Weights of a small transformer language model: 127M parameters, a variant of SOAP for these matrices.
Each number is 128 + 32 x the weight over its row's rms, rounded and kept within 0 to 255. Layers, rows and columns count from 0. Numbers have three digits each. The size before them is the row's rms in percent of the matrix's.

# up: layer 5 MLP up, 2048x768, rms 0.0863, rows 584-629, columns 0-95
# down: layer 5 MLP down (transposed), 2048x768, rms 0.0844, rows 584-629, columns 0-95
# gate: layer 5 MLP gate, 2048x768, rms 0.0819, rows 585-630, columns 0-95
up584 101:130137069149107184155101108137145091101160155146158168113125123175142170084142166150086105123126069155107128118193114141153143144113128076146186070134107105186192133112071142093208070136163173128166157182128154090125095132143141142157165139127127136097115093138117115157097149133126079127
down584 101:145152112143200166130120190103111148153134176167124204132118125148169111136136186111167128077104157130103128112127158132098098165139139081142091203107143138123137130127097196108165150093158122139116095144105167096092192146075096126085127130109105101115075095150107092113130133092117069167
gate585 099:132176171169122154144105079116119117149133152073046162144137154078163123103148129133131132086206044090176142122102093128101149036156165135152163066071142144120145052117109136161135111139131146093146133152071144137093120116144134081189149168123064175120152149124104120082129132215166110141
up585 096:117127122090118133125132109176120187165123166155197148101192157099164114048162183094150113105107111145100153163072159114177175103066137168078124137116145098116099103123155111096093135138142104162108201143119122169072178165113112125082129141155130163060098142149094121126153158114202105105
down585 096:114072159133119113143122099163135140095168086113138103074077216097156134114114129126156196175112180097126143154052091137165092119144082116134098110132135134110095071121111122138143166137087138145106149161144207137156151152099137147149096183111170133091095153125111067163102141117137082105
gate586 106:093142138139146121128109176111156148151129104123135115135109154128170158221065052107119164130109180108112116074129177149053075094146144158116110142138097122155132127129166181129137145150091092142164146107060087106076093133154099185104145094114193154121152147127110111132115171125115183128
up586 104:161092168120129131158101125147121106092191128136103111137122061128144096118116116102103146141127094188110103105145151065054079185122121168145149106136089158118157166102135117151147061142136080090140143145113155165126136115029119106140122151201109087061127194111097055140147129121152118109
down586 103:126164123104111126091187113113155176113036183133162083105122089134121086132077095136139122100136109119131097108133143154082077141108164114135121073116144174155152109158128153085167072174119098177158162122124081165171140115153104147117147108129143187181108115156131182085150133129127144109
gate587 104:103140101128158116179136164085153127060130083142067079166125135099217133161144145109160097139132059142129075108111180148099147161112114116083132108176122112105162130117084164104113173128097122121100111172140124133164158133096094144179124141106097128134159049134130120141135103130131104095
up587 100:166159128118120190100155109127114129130132143162235116096042126162079091190109138119101213128129174140190098172062089107146097128128168161129142084161178099061173164129121089106137149163085111107156153068120106161082130155106073142123149131114139158127129110073129118159123171112116156129
down587 096:095133121105092121145142109136115099122150106128234161120111099112167065131082134095133136135115115075133089103110191149159092165131166106159083105119105186154159162167073082149101145161181115134114121177174129112163158114146082081154138181149156082164103102056186095166095135118104084131
gate588 101:168117097154099106081133147203161125151117100125113150030106120159123132129138142109145097105109149172090120113135120091118153146164108177075122104140114136101149076140142175122120139128098114161146186138108106170149157135170124028121160161129133135065145148125147110111142143156092162141
up588 089:125146174164095131136170086120090129147120175159101132106175140096204122134143181164172167188159100108154142148131136187154076093135188134117112173123117182166161146082091062105182114190144082087163050197141139076128135095104115106103104137096146150107186101147169125123104078111135114081
down588 090:118085166096126145123130148189153076122217135155067132094143124116188136158132138078153113115130104114136140166088176118129094136171176140136120096176153109123091111133084098120141121161088106173083140074138132127149155119104131097121090157112152135122117120141111193134073075124108148177
gate589 115:104099115180149086107162127200063131090124134115094076186106148151155118084169041115100075091104141103167117134090181132082147164095130134121172177209145120156116135091160135175145161116048182119071142165056169112098148127119111091152140115135150209101136097094123160170153169078193086108
up589 116:133130093125170142157100114129137113141125181165156111141129130112082131094127109136133123088214106117141162130143153130137164132117105145124107135142126128133115098078111156154109130099096112164159173164145147138214140141113105171097115179138098156145152125102128115108138132000169107053
down589 103:129070088110192152139125131115139075086128149168140116132139206074134163121110081144112073152132141100105075126089094124070135146083154170101115156127108094072117144152118114159121113119159123152080149075110095198135096103144101143086112079131179128090137152120149105186115142164109132100
gate590 093:133130145078113151165137117205045132126152161149096151106153111168142130138102156135136110152083098101151127113146148109114154119096172135096067214118120114166126154086082141147143171116104151112108127144104044085115146195161095134117112111188101114147135094161135120142129114091151176138
up590 092:099082079112090111111144119170162153133094111098142153177115092078076155190122063136125122149179139102137076117183101135137106099099140094167148073153143102080120110134179109133099070162102085098135170144099109138129078075137131124137129099134107086173085162111163138159099116165132087097
down590 095:096169131087120098168098064134120185159102171119095113118147074200161143114122124156150151129129123107136100148141147098123140146140118145091158120151130104083176137115111138172095120148118101182089093129135142117129165130151186088200115127134154095107118115171114139102113090123167155094
gate591 100:106204108156172079127095107146105115093145137123095180141109168160142056127145113169104147141093103175090160161112087207101138129170150158125148131099213122105118120153150101104106155120147108152110135136184120115151151133139083082151135125166148151160164141144132089107128119120215074120
up591 097:134127186093115169088138113173060127099130152053151139124137120137119119095130171124111177205075089132134072174177163133137096150159110147092127132168074113088140118162127115113133173173116137139111147143103098095143164141108114095096115070116180060091168139132124116132104115161100106109
down591 099:150118128141097120132094146112109138098101170091142128087124123100090075170115088171105080100099092073188107130086143132178196116183048166104125053135115120130153139167175114142158133111198093122194190147152118156089204162174164168136145126102119157094119139123111065146109087111181068187
gate592 094:068112065145207083169158058108194138131167073170136138177095132074113150114173100102107187104113088102107156110117156103112160147192141126123148145116077130160166141133110105129149142131112158097169172107167138200113112122138175037160114148145134169184199118162137064140110115166143139071
up592 095:231125108085139115091187171106101139155154131090152126121124107138097187109135099150089149121195123182092039141162132141141149129108149091075125120126122086108159104157123114121154139105117144143084126138090136107206100128168129196179140146120134161171114147160107103072112165117137158171
down592 096:137128109104137101148114128119086124136154126099137074115137136151167150123161129110139139144134151101133100172089110099116122136152157134123074154100125073137141180096120146131158131186118122180140100121146132200130230158114095097147138061076080053144113147140148161142154160134160098139
gate593 094:118116178174118159200088177161130091107161151195094132155113103148136161073171127111127145161119085153132081147133098172079037118114166081097139162210156099119116127117149140139151105133114128099160099184181103104125136109095119172122148169049164161133119158134115169090167110113127091149
up593 092:127168159126117148112124087192153142135159116198174064109098084162166078079105108108073089195142147208173171152162102140124128119106160068067138104143071115235085105162103091118125096086132087129105091074161113114151121084128124140140100134097126208141149143163118158130221103118106118124
down593 096:102152067049143111137177097172094209160144110112174144135051116145143164089139145097101134156100085161116194120204121104163155128116146095169144117089052099135139131123105136117099104168127125097163110138145147109136120085147130114134123092139131100117156164093093066060147169137139108178
gate594 100:124204146151067170157106089092091101145096130200119093118158150145164131136119124078067096133059199085129062113129112061104130155096063110125175058065104170134152136050166121114074137122087053102091077116099116111137109133164127150098147164148097121136113073222102139097129137138100157098
up594 096:122140128134179123146187088106138127090112209113116120087171119176086116110149171071160117169153119134136222114131203145104121055120152110148136094084145159129130112124097122089115147140059161098196153130176143141126091103133092138120153167169120112122143108090148132107124168175128145150
down594 100:094113106158118117143123109181127122051124133128133154088130152172164185127195054134159125208159142141112122191104119165136152127113057111128112121054094120158127134138136114105114102127136171119094127098102142147140146167115089143165108112127182125128135106091065114168162142163116145122
gate595 095:174080124138148129145120115128176133104108129071151138059115138128125093106126127163123139082126148141169153125183109190082128206128105069135123142083146129095151117186148147187149087205113185141170174091140111114104124128084163145123109126163152181152137140131101114106159160169158185122
up595 097:157135171106172109084138184124077169175184119182070167172136124087091114116097149137110097133096072084074122073138143110131148131108168172152189096120140158180122097111153070094125162174113110144042141127162042156154143102164139148127155115094119091203178164154125122064170142131143178127
down595 098:088103155108115142153143122155069164046166124152123147193137159075115124159056159113114180128149126100091118151164113108089071128201101143091142120111065145077154138132099116201118186116153099158118108133091118105109141084110159157150155133097126129151200177138152158116137157101136105099
gate596 102:069089172210123095167154108093138125123129168207124119110106126120111102126224120153216116127053129168070184133184102136166112159123131132162116138101071086077083083095092158165066169157131182159131148150084171106142165059136160136077119127149075099175131176158146088146195158151174125173
up596 096:098052131110090102141129116116154112141140130152127117177121145161075072131151080172121107097095144104078160135132085120149103141117138137179235097136037065148145076092111139149098131144179135132125112188144145099124147113139113122128137161132134121147169184149128159171118134133134190145
down596 102:097110209117101125159136140154103135131083141185109128111100136092131156131166119121190134136143120160143197142070118146138110142104162108193152181139120090165107143092057097065142137145126193129151177094086093130155084130166049108152156129149111100139152182139125146159132164125171153110
gate597 091:167106170159135134125122145198094158129121165111136144067130128150137110120161149120138129140129067173102183100103096143129094111118133099107117161083121158129138119120159102161110157127075089105160107183126125114119183097119075101144134116096093160136140146136156174073154124097115208106
up597 098:113142108085116150187188141137069132122118122145098100195155115221091148116095162107147144107112196122091183083109146072145129102138122171101128157165168127136137173100101169129151148112121106064123095123108106117059171139102200134022163070105069115095118097067134181073107076129106181140
down597 088:156148096104118115117105128095160141113108094103154186114152110100113137213100160090142155121139159085149075140083132156128079106129115175174139105137103074126107064134099090120064178123123110106191202105102173106114041144145115116141121122116153131175130072186061130118178134150149103099
gate598 104:133152165142143126104179126117172143133094117122079162133136149139133124189081180138113124138137093153167145095171070145146132156104116092192147169103137123081101101149197166110086141130135114152134164099109074146172141159125106128070127096186138104136177094163087110072079103135169133104
up598 102:141087129099159158117098156080133108139168109150161126125106065120127126108124133070084088107142117105158110120087087113128106124135137091137119145192111072106166144140123207133141140119111159091142083100083133147157156139122116078147154167180160162138148097046140143127123067123184130078
down598 100:156100111090121123118087122134140130127190110111179141147075190137079148157159157123113149123095133133203162142186121137108132150164087125151120137169131136110149127113134078131123149098117076074109122086141116142095130158077127140083129134136129097095112124137156148124150176122139149145
gate599 096:152137078166182122103111124160164158136164127081227173182176130137044112206192109126155191089121181116110119080142066134095102138168124073072113131115121133085124103119161104191159058106116146131141118099115116074159133143172091171136116137146112121162096080109139124121150168137091139078
up599 085:195145118122097183140104140103088084079110147137081128126120131119199137117074109160098168172137116129154181158154098145122193124144034089111135130155149129142144163129115183118132201114116118153108106139097162084122124161097123128150141142168117149109091161186081106132103111094124094133
down599 095:091125146083159094169126105112097131056133127094177157101077125093117141134138144142083149138115093063114111141121103124152129143149127139163178114144148136145099096124130109155165170199139131137112154192120031146153158114121122224197166103165156114123158132099144183142131057114075073145
gate600 097:163165133110151173137211099124165114066123113149123119170135158115105148085171171126118143159118161110162117166168133101147177150105107118121115102149169164087168045075115163145159153152162090138130141179114137162145105114105098116093098074152093171134125121125119157112112168162098100150
up600 099:102141194072111176140134125131127142184116163157145139165102104114110159135140161146103097142114108126116134141147150144140143098120121125163091128105105117105131107149147142070130079138065149104103151084159145117208153150142097081162109138092113146138122121141183109165050163112169101128
down600 104:133177183141105149124125158143159135144101108115121107135121085069169129120113126078104161118136127131255137097129153093059133118152118180181093173124150134158162073136091112140116137082061168117144109177141175111146142165148098180163099120122175138125120083093141036108024190106181139122
gate601 096:150137159169126126124167182144129138120035116129184189083138160143135143185129131064167181135115112078160147153160092133106117131118099115179139181123148121125178125084153114135163098128063161112133171084128134144118110125133126120088140205136134130124082122147099127115150073122182141142
up601 102:188147129140149161085125152139107168155225076166144116164167055064115114119126180149155134097118138143093099147113137192126104138131167158105150134140186137157172096095162232148155116127110136079086189095122148127111111116138110128136155166064129100120148119093130099137132147157085134129
down601 101:193099176117164159152151164170129134179137165084145108138056119150107106141169156146071111174110112078144091072128152129111122126136149097181154100097111140123162144110157110132132072174174121140071168106095149144161134152174156113063128125111116129115157103178156154155182126140089124122
gate602 098:095180160099157124123151133103156166149120127138093123143203120109166124102121094092097181173076162139136132116126147152119155125068101102115215129082133164122129129115088107138170151072124109176132191144111139117177108071133151142119077160174110135104175085088135152137126094090138079177
up602 099:114064124089133121159137139125138159168101119078069096154093099176105057081073150128173137106173146082045097159132092192141059148121113126096092134125078119101142165142068142122128145156216147123065129173138108173100110061095169148151107101129179147207141077089100114131081188185106094128
down602 097:144103173099169085175149045175096149161121123134076087149157112100095089073082135089165118126117136095124128109084115151110099139128104150170116151203133100150077123140143126103165118074211150102164085116082214158143145128103183110141087144152090159172152082134134114137069126142081076119
gate603 111:203106081117099108115166137171100090143162085115170125133119169205204131139099197140150131130112135169104156114117070140077138141148147118097107124167159138165157113122213182120128212092151190075133113164075177212064163159088166112133126150155141081115162143120158085109147140044095097112
up603 113:134169115105102079169149105146101135142101131130120142109159190129109179066158095155110135068118137063175126125136133112171103099129099135134201121117137128066122132168144155133187132090107105163170140175097102120149088085120074108081097127166132140132074135146094160137122098147129136153
down603 105:152130116106068097122171138178107185167109119093169131128117118163195099159146113129156137093099087094111112069136135137063121085143104120139145162129091143131192120118087128097145121114155133161107145207069143149135134174113123147133075154131131072114124116150118121123142167147124157158
gate604 109:175056118100136110106090185157151141183116128139090164088167154095193125157129129147126141189161142145108130094100048108168140175082155140170095093146145089132098076138138081119147217087110161162120136154099114107133146138172088138122157117108136109144141159141106133166153094124101161140
up604 110:152145142064138136123156136141142120144164126146093130182166166130114118144070114112143162108118142103134137161187103119186122112140129112135175115137178152132185113108108156093135095141155110134108124125145114096135169156165146130108109129137190159079117126144116136046087134191159099126
down604 104:016168118120121114101135125095099159071150189116179068078127167137097161147150177120131096119148098114153181156204154134162123143163207094075170119228088151097152053110169114110101180105107133159157112104168125136186126096134130057104152150119128090145058177131132085202105128146114141138
gate605 111:108148151107037090044138123089125158186168092172114136122157189122109099172150146111145104239077187090137097112175114174152182139165078125143100152126098148070116177153197203109129092127109100099051111170127123150107101155205140123101108101150129149123141164113139113093137121138147096145
up605 104:166178118160209119121096179133099090066126093122133182144162174138166160079136152130115125090112142136077109153085124061125168106143147178087116144160183122090109145140184173161159143125140095123170119153139122135099107100165126176102158110151173126088096063082126178091103133160134131125
down605 102:129142188129131087120082097109080112113140147090175083100133138145114126096065153112094170214060112161081101111135116173093139163151114129138121138134188123138132145167094092151130104154140086163148114132093158103080120102125088146111141187066123155120111136155171149126098129195084110084
gate606 097:129117139157149118122193113158084150149122143151142136106076122101120152154114153113148093106102109114111100141145148078105147093114213130172126103163139157151151125096129108179175162154130147158148091214089082115123150123095035084143067140174129114189104109147135154150132138097134126106
up606 095:152113206129103156184140093141138093156136168120158158131111172138140047154129128116092078116096204120158118107098180108090054072116163064081093116084133127160069154131162169134148072148122132182130099140159122152158162133191137120106117140131134117174082154164043104080141210140165101100
down606 101:097115078176116142126134107088099065100139128120186148123139146149164144146068114134122155086124136185184138122096165079082140107153183146177108105111161175102083139176085134178081146065124066149094150182093104177061134105106171139144145087091177121142116180187165076162135099099133147134
gate607 103:127152077148105152137163120120130100105104187148092151168104113096102089135103056137098095125154134155117181114149164117152165109144118097101171141131148104153154118136149171126086129086163149086090134132076135143188175115136185128101120143148109085115090102124117137160144175113101132208
up607 103:127135178095075078095089123101142131098154161113154117125178130154121113148139122135087164186125070110145160128101077092125087147091170162145176071132160155130120156073157086126154139192114088128156131139137143109107126129113129079135158087101080106081102137146208171104119112149130148134
down607 093:121118131148106197134067106163131127114148092122184134144115089109103101061145108134173144080131139097091109098180173128125117126142095141127152171111116165137142116164162176118169141137147081126144094097111094139108102027130138142122094115130094118168193131099174143120145108155135138114
gate608 095:129145081136122114103149083170119115135133153178104133121182148161127168137147091109119154147186084113100161139105187088135140090090127137129152115185151126157124067078112091070122139043093157137145147094170142115161090128172146129118069115072121187088140148160104118138095095125152121117
up608 094:118115091175113123176142131095135114104099095091183146193189117094082157059111134098133099065087057126114145108110153144110146101115123169121164095111186083146160134085152119155172215172124107164125126085085113128119138096092067062130149068074105176137132106174151179062181143136119094075
down608 093:112090120197151062132150124132159125110101134145135118135118083115076069122103128141133161160204144088163123113094119099075136078161193153155175170155174135138118127101126125160097123161156066185104063237142098144125140142149129133139080108149106146201190063074102131153132144159091135156
gate609 103:089129081177099130119129131135126100061125164065146087134113146135107180129158071121134150098074141106157116099126158167151235127117125135136098099143152097138164089193144153165100134109139063131086117134138130139151140085142129091163052149119155193141130099086160111090075145098130116164
up609 103:114109133120150184137047154085091149154156075148144087074149096099137111109063087179095139112106120168147135165081114064119140112101143126126162157134156142093137156098161156128099183140076101227194128185160076103181099116159199108145151152105061133099156159115081156194137125118096105127
down609 103:160144152168112133111122090125130122158087159161168161152111116154148095126115155155152125152157095125166050173110112113179155083100075092106142159156137083087106130036145166175099170144111126088200123144141142102131107133156136091108121119104130104106156111102131074137076119150135117072
gate610 101:075114113128161099145169100138140091168144137127108098090118170106119086156086147142176133148097174112119115122111141084179086090182154142139088161117140180102113170144159125159143134183121088162128123176113128179092126138143190174142082104153109169114128189060121141083177096154141143143
up610 102:184101114126145132150119147115185131114144140119199163114157129146194116158082092094156191112172199125159097132158130133178081164132147141072162144117076095139138160156173133094145158170145113134100101081114146087114154145112107113155081101133068123147142151145172129133146172175114188136
down610 097:101098113127162137174120157109112118134045104087131139116143130145125110071079120041174222156128086084117134201130148175173103156125151103161097128120139112135107182128130088145102154156158132135126097063121145121137155158118080120109146184226122143131140132037161097179137077198133137120
gate611 097:124131086139046127161198160106118092148066106182141133148133141075157076074145115123098160188148190138113132094178105107142115105120098175144085118144101147092106161124130131119141109114131202119136134156096118109140096080167152121117145134141170194194123049156135188130166147130145101060
up611 107:126149108155050096132182114159134147106049138159145152165142170124115143115134159148106141131085192057154102073134129077157112161106140108117076130071102138082081148073117100118074096090116112125140125114104126121142098126111176121089128111115135098142147150159094139154125177137166066062
down611 107:102153159114116145077143140096136101102094125176158137066132105113204161151176162124104098145140136149146139116109094120147129117083225126090107115096179138117127100152087175079141168135148130108162127052142136149101141118075172071127098167150037154148151125162148089087067085120129110175
gate612 096:120154131070091080100156116153141147112150143185147163073061171079080124102141154120121122113143110072102111136176102146048159134151159095171057116157104111112138136090144149110125138132161104087105088105129118118125121121112103120167109125064147130153152133102126146162159167141094070123
up612 092:125145108147127138183097090073137112141163185159143080112130125129160083149138120115142141084082192104129083123183134158136135194081144095097134117158107154130142141128145143148074104047114090047135091109076167120104143115138106134128073136162184079157100157142190116107150137145137169083
down612 099:169099109118091161125076124083156165105125156159163120103065084111120141124165172133153225106081119082147137144160119103131139126098108092104078118121148101075115127143156158107127127102091162172071139146094115097088099133074124131119068059111129124171125133113149139153107116139111142101
gate613 101:110130164095133081073111106129128130159099113077120138105102150127101071135127094160094121197101102116084083180157128138123131134087126088115149110118149059086099071102170134069137106132155115096104130142119132147173193118069177126124106133156165149129152110113105082167078072120114205165
up613 094:121114148151141151137094140106235120050126128135108103153118074082128200143105118092137057154118173137131155098058096141136149126162215129118132137087228121136143181134120118157150120144110091148139128175107142130103087130184095105125123079119156111079089164185113156112081132145160111120
down613 097:132087144116066107055144135099170143152138128148165108168127126131117084097117148097116173157147150141080115104166140101101138151089171131207132097139132074034133123114150135139139181150136112081124123179114138156108146144151149095147168135186170071152139119140166129111104135116130086141
gate614 104:163140136124084079156162161113132157195104085074105218159128165144108152092150117129112158094176095086117149138011095144141112140104114148080118135092106113149113102066109142151130099117117123098113106173102060105058126145140127119123156117135163148086102110152076167123140133096126142119
up614 106:110143088063074116123071123154177154124150153116117135173097167110131188160113109101182102141132149158126157117062093105140192120098114124194158163095103106132154122150203096160089091139092154167083136164111103097150109118104073126067178141091170118141072161139090101188163101149101129097
down614 106:136122122085147129124093154146117144127117166079137157128096100141152114180144121090171166152100157175155160112128080132138095157133113108122134120126124127172176089089179126186142158139115147130104113101128066076209099134064108132128072149083144154108094140119122139119100185146170127136
gate615 106:137127128076176098110152075136147065193098105193089107129180079127178173102182116137131130139177128105128174151174126118205137114147186141104148112175137128150086131132102112118155138161095089107096066160115197115175111130015139200110117122116165116133131139122123099143158129142170160145
up615 113:122132080153151152087099160172159126148138123146103201135091137141165176164129152146086152127101128167111093122149103134147114072129110085131081109145106069114152143107087110118159101115090160095085100097113124173134151061110148109139128203161140177109103123143147127171122094102158079155
down615 109:151118183110157075110142095076151166154146108111115164122140132145177087153198135116130152135083090193099135128129170108116190118124127121163153136116081176146110156077122138150197147102120164081184154106149145125095129112174122148165119189121147114125136144154124150136113091122138122117
gate616 092:144189100112135172153138133127165129105139119153103098159132133086114120130148136139094143119207184140092174097116192110086190042116157163126119152218084141118214144113181146187135128108063085120041150151108128210141149147190116109116170117137163131147146125124110142092106090164217106125
up616 103:129141106097143124132181095128117171139194203165056153108124166149162185085161165066124064146158054136124132162125164126105130099140148143147104193098089121096137112142120113137120122124142161107149186145097060092174104084155129098128189109136123146126088156096086112106063096116139134138
down616 102:063173170144126163131128140129145127123130136153112138169151097159119097126163109156126114109116153157117120127137088105159111127183140097101167093095082156107116156171121173125141136180116152139084154087130112140082096099140108148123100081100160154095127110054124115125131092168132100134
gate617 093:145090104078123152130066113146126084118083112083153116061147179111116190151170153134107105081146117109123140103146106139105085162133131136168089157125148133131102112093193125113142128102129230172155125109172173141171153083158214159172136145141127130136109092116079140127122155167114148168
up617 095:152129118176086149170149149166182116158135112138133151086121119074128182117224149136112163128138186156112129095168127102116028153160116138107113148129160098151158168114101171139121122176150093124107154113136113093162172147174188080133160117159158087117117157116114171157142150111106134159
down617 097:133131150090073097184104148127094146161127173095132177094135168104107144106074164129082106141120125149116173107223155096095140202150104155134159190152143117158138130146096100137105155142051068164118113123117105049084100113118142169076094090166118148090091157143147130116122112189107160161
gate618 091:169115135120125071070167050091107084152098104135150130094087142120109102078106149165093056131162147168116134171167180178145151139159128101092088117106115137126112129124134145130153190096128143107123101110098130182143197175094123088109159128072103172121091109121110145060145171163170134104
up618 096:139122122141114116113142136070087138142198121134149154190094131067146135176187167071127156122096145073121084088121150132162063139107197141137168175134103117109129126072106125092114133137144060159050146104174160100060074113071140141156132152125096179114085129112090107128138110112125168131
down618 099:144121141123145130089112097122149126141082147099144093112105058133161097101074107137125255141163113095152097092118152136095121130133161119098117121077139146103144143097082161077078166120111116107150106160115157074107168175115145115111119132118125098159148098182165104086128124132184141091
gate619 099:125104083112103175119108105110071126172115132138094068187180133142158138174157142114060106120157146115103098163088075167181076145154135112150204133106151171165112110145074081185074160147104151106133103117153106153157110144103121121165172100178159142161152096160134124131157187123143072109
up619 099:132135062124167137096142080130142108125156180138097130096080193114113187168174129150171195113133090125145105139146148133121104133134173109131161144182139139167176122104096103121127141127145137087148079155110202184120107150127173137149096136166122088133132126128157116149121075128106092116
down619 099:093111130135141164130174117082157127073135116146121165095130182133127149121091141161133130113122162094101147122076087179162115151152086116104098135129172113166157061156112158127122073132128107136105135154125102118140137155139122073115061152100120166179093184100148057126116108112120148107
gate620 109:174101144099128110133113135113152185118122094123124153194083153137162091146121196125145117083103079146124134150132147124119099132163077090073076113129124116122137160142092156179126113168097084134084102099126157142058059112065170143106113131156128117132137106133124119088106139115133109028
up620 110:145095092157165123128185169144175113111083140149071123112191113128111152117129088098170179144164142127172101090157104155060115058152112123190135087164164108146133119174103100171115114104127120141118187116106129091134149141128048137109127099162170123133110107105097047129083151111135133124
down620 111:156171088102134103090116170148136105151111155202196085103142161107141179164133128044110154162144146104153072099168102136080195116124121085101145098127157170147138241102124154113105119127142123154085139112181108141105124103106172071123130165126147077096088126108205114080112168161136066131
gate621 104:103136090079139110104112102116143137051167116118104160170071192173096149148077111104136152111107062131092153133118114087148086159039088109188094149137118091148136144137122139124101070147062217184116173168118140160160130130089148094172120115111142155106098170108199127072146189078120105141
up621 096:169059143127120113140140089133140145088155103132131134096052126131097171153100114140120144122076084088085151131170120080085109175117146100159090085103183146130116100145116108089123101191102113140131139108078109185078117118097155060136121129135149139107164106107182164154118067105140078115
down621 099:147161105112115129111121102068129141191127145156168143161137099159088172092148068091192151141171176164143134142146142193116105068135142119075186129093121145083131131049099173088179145128156142054144096137163104137152109170062175138139115119148117137138067156057166120161185116116126112078
gate622 095:098121134145124215090167112144140072179135099112178089092124103139072156157109172086042211102105118065074105085149126164137115177138108190117102068125150099133128076095168144058096117106135086157095050165124107177182100164096091123125115143080147127126142137110155141141165125159110176130
up622 096:073138109147142100125150057125148138148134101140128147143141168112092130161142101168163092129153141141155144120146111071099086116101089112051166150093114112143055117146097168176141174152122132120173171084150172121091191153139127134132157121084121075124121175132143118146103069066104086169
down622 100:108113193096194147159166132131140069186096116143168133121137102132099132152107160099132186096125137146182114149153150178116071099139103104125093175146135167123175161124169141133171158157045118160185127099138107131136153107120089129109141112062095126174116143203203158077182102127149098147
gate623 095:108188099097171085137152083069134144087133117097218096221136151117057103158148126171136066139141103103161090135066085124149153126120142115119113104142132150095139117134138174110144136098152121108165137106070190117142112153145131091160134154116146128125134121073140108091099144124089129134
up623 093:134147135128153074097098144111138084114170138098189130106061108138132158170195091069137167156188147084124109122093104133109090097154081169143124169126189137120149069132181157115126160151151064111136128129150144126101107113175138172146088150163122118131101176113102112142116141148130115103
down623 093:118047135173077116085191061197123158155145096167152155092151123156159146108093134171100055162123179098094125134117125153119074135111172106136169121109104095141145083071102108132188171140138122169147149131072084139125201112103101070114173172179117124135133086098090192148152178142164128139
gate624 108:122121117101108127103054076167080127165134124106191093158115145135108134100114205126084146141085140127127154101113159079076145174072072069157121126142186088077108126164107214089100124089117113094133154169113121078140140103154148136072119106094108167125101110140118179103143152152135121098
up624 104:134121106167147159231152201153247180136161159136110170138115117147124128158168101123132135127150049159134079132144141085142148123082180124170045139118117055122090130122087056139135081124078099163078108114085139154169170172127121175118106058110114146124088130144166137083103096109143122142
down624 109:090121118151101120142147227119175172185137137231107127136138163183086123122130092169116156081134054116157049142137085146121145087092128164129118177096094073147200151129106112109166070095121116106169163125134182119157170225130057117204156112093212144130132129160145112142134079122120054104
gate625 101:122102182119096106154135087126086138124086135147079150153151099137085097107162177136079114131081111142139184128119097194164172135171173166129155174122168105125151091106197199114162133189113102055183145097150103168177109157142134094128101071160176143165082132143102165124116078187138149077
up625 099:076188160123190154136101135129163133085091147126123043120071123134098145070072132122163101191125185101191152160116130141134113166121126161145164111088174209122144150126111098167113118119163166115135075113140153114177150121170149155084107134159138145147127210166131130089143128130109078128
down625 096:129099108136088077146121121142150089101139097175127085130161068150116174120183154107082196105129125129146182163104157128126142154167152106157143139110119086085155147150126179142127092110081051101162140116113159118153118131148157131159113132128135136054125093118099173152107117169109075115
gate626 104:120166140101093084052174087104147127075121134089091160101171209134114131125159133168074111125133149107126195045104130095128141037151125154127155138088117079135155101103102144154143107182082135068126163083130133115119120089082207169083120153193140130145102149131117147101103100159141095100
up626 103:176153138053129103103112097161110152154111183139136107170086169106100138189093189126143137108161143149113129201078092124114053181122104133120156125112141114130122147054099110186095116129170076158085133151153115123101131124131089064102135104170124121097132205117144132095097135136112128111
down626 103:148112150164092128113146096160096058135139115114153127118149144122087115185125125130149043177132147117155141107090174139072106128116095113076094139132105110132100146077093168137125136164100111067083146117136109116159159094166081111102093134097094091144149207107116120175114155127163149142
gate627 098:109152111090155133165092096125081154121154132074153085119106093114110063085078123103137117131098101151137103134088204158152108191065110124147105137116152165119134128200103150138102147148117127145133094200134110103100132164126212065158111173083103096145141181107165120127141152164104109120
up627 097:154142145085121138149098111100098088094152101172063138096073130131105122159083092153156151089180078079179118123168107126051095114154176131129234166197138119091082062097089137104070115175146169159128145195120113125136077131183074058116094115140099138154182139165145105056118220139095111127
down627 095:129139187108138141188142171081098124118134132144134101089142110104124150174158139152119145104109155168075117107090088138155115088111147143144088190135135148145170060168106124104113172162058103129111183136083141055129130112106128108157140179100153128170173117205098146133149151144150095133
gate628 103:087131136133109116098132133096134094187117143129132102130098118177113093116125198068079095203086142112072150067130141195148089103162191117135086209088113146174106080130173195186135179105154083120059178130171134082149168133154140129138102076106101107110154130149098173125158126126032142109
up628 106:137129153091126138144096164149130207131158125139084191099126121113103106125120154127142121166121142116186114107170176130070115180095142106153151102115101131132091150041077117041137091124147092146114135128082090169141154093131164160081124154136138176144103110159134155102125098147196124100
down628 106:132114139099163145142145182162160124225139126104106125142142074069129108149101120148119077159108082114161086116122183138142161098056151112117145062134109068144135120167099104093090105170149150154156104132113151177169155072166142165173117140113152148137126193115037094148157128113255159142
gate629 095:129116106091078122149069040078136133115165122127096107116144137108129058155137207099120134123128168106109155112123136122148149115121142134157122134119105139073132158136177134122096118145153088146122075127169129149127150116120146100091158144079178117091122111092130095159118123076081136141
up629 094:162164100152122061141109127126126115101178163142157156154130102138113077083127139126148125101089133133113136182115162056126127134084132118122112102133180077158095181155121130165120157124084165135181051098207162150138109151155150181167095114131082172116147173104129096124109138105103140114
down629 102:141167097126116097085089151093115123134176160120095168116092133074133137084116087103117142104128177111093126171154138082138103127151154137114164131143178136154134138108163102103194192158119111107170143096164112049123096158151099112151096118169165144127110131095114085112115116125149165080
gate630 100:110149133157139076150078117084159076148114225147078098162159163153176099168153172125047124148139140130134137093090173110143171159188158161108151128122124090146079145086127155064184110089045186172171114170172109164102166159150132127122069159157177133104096088070143166126104158124092124178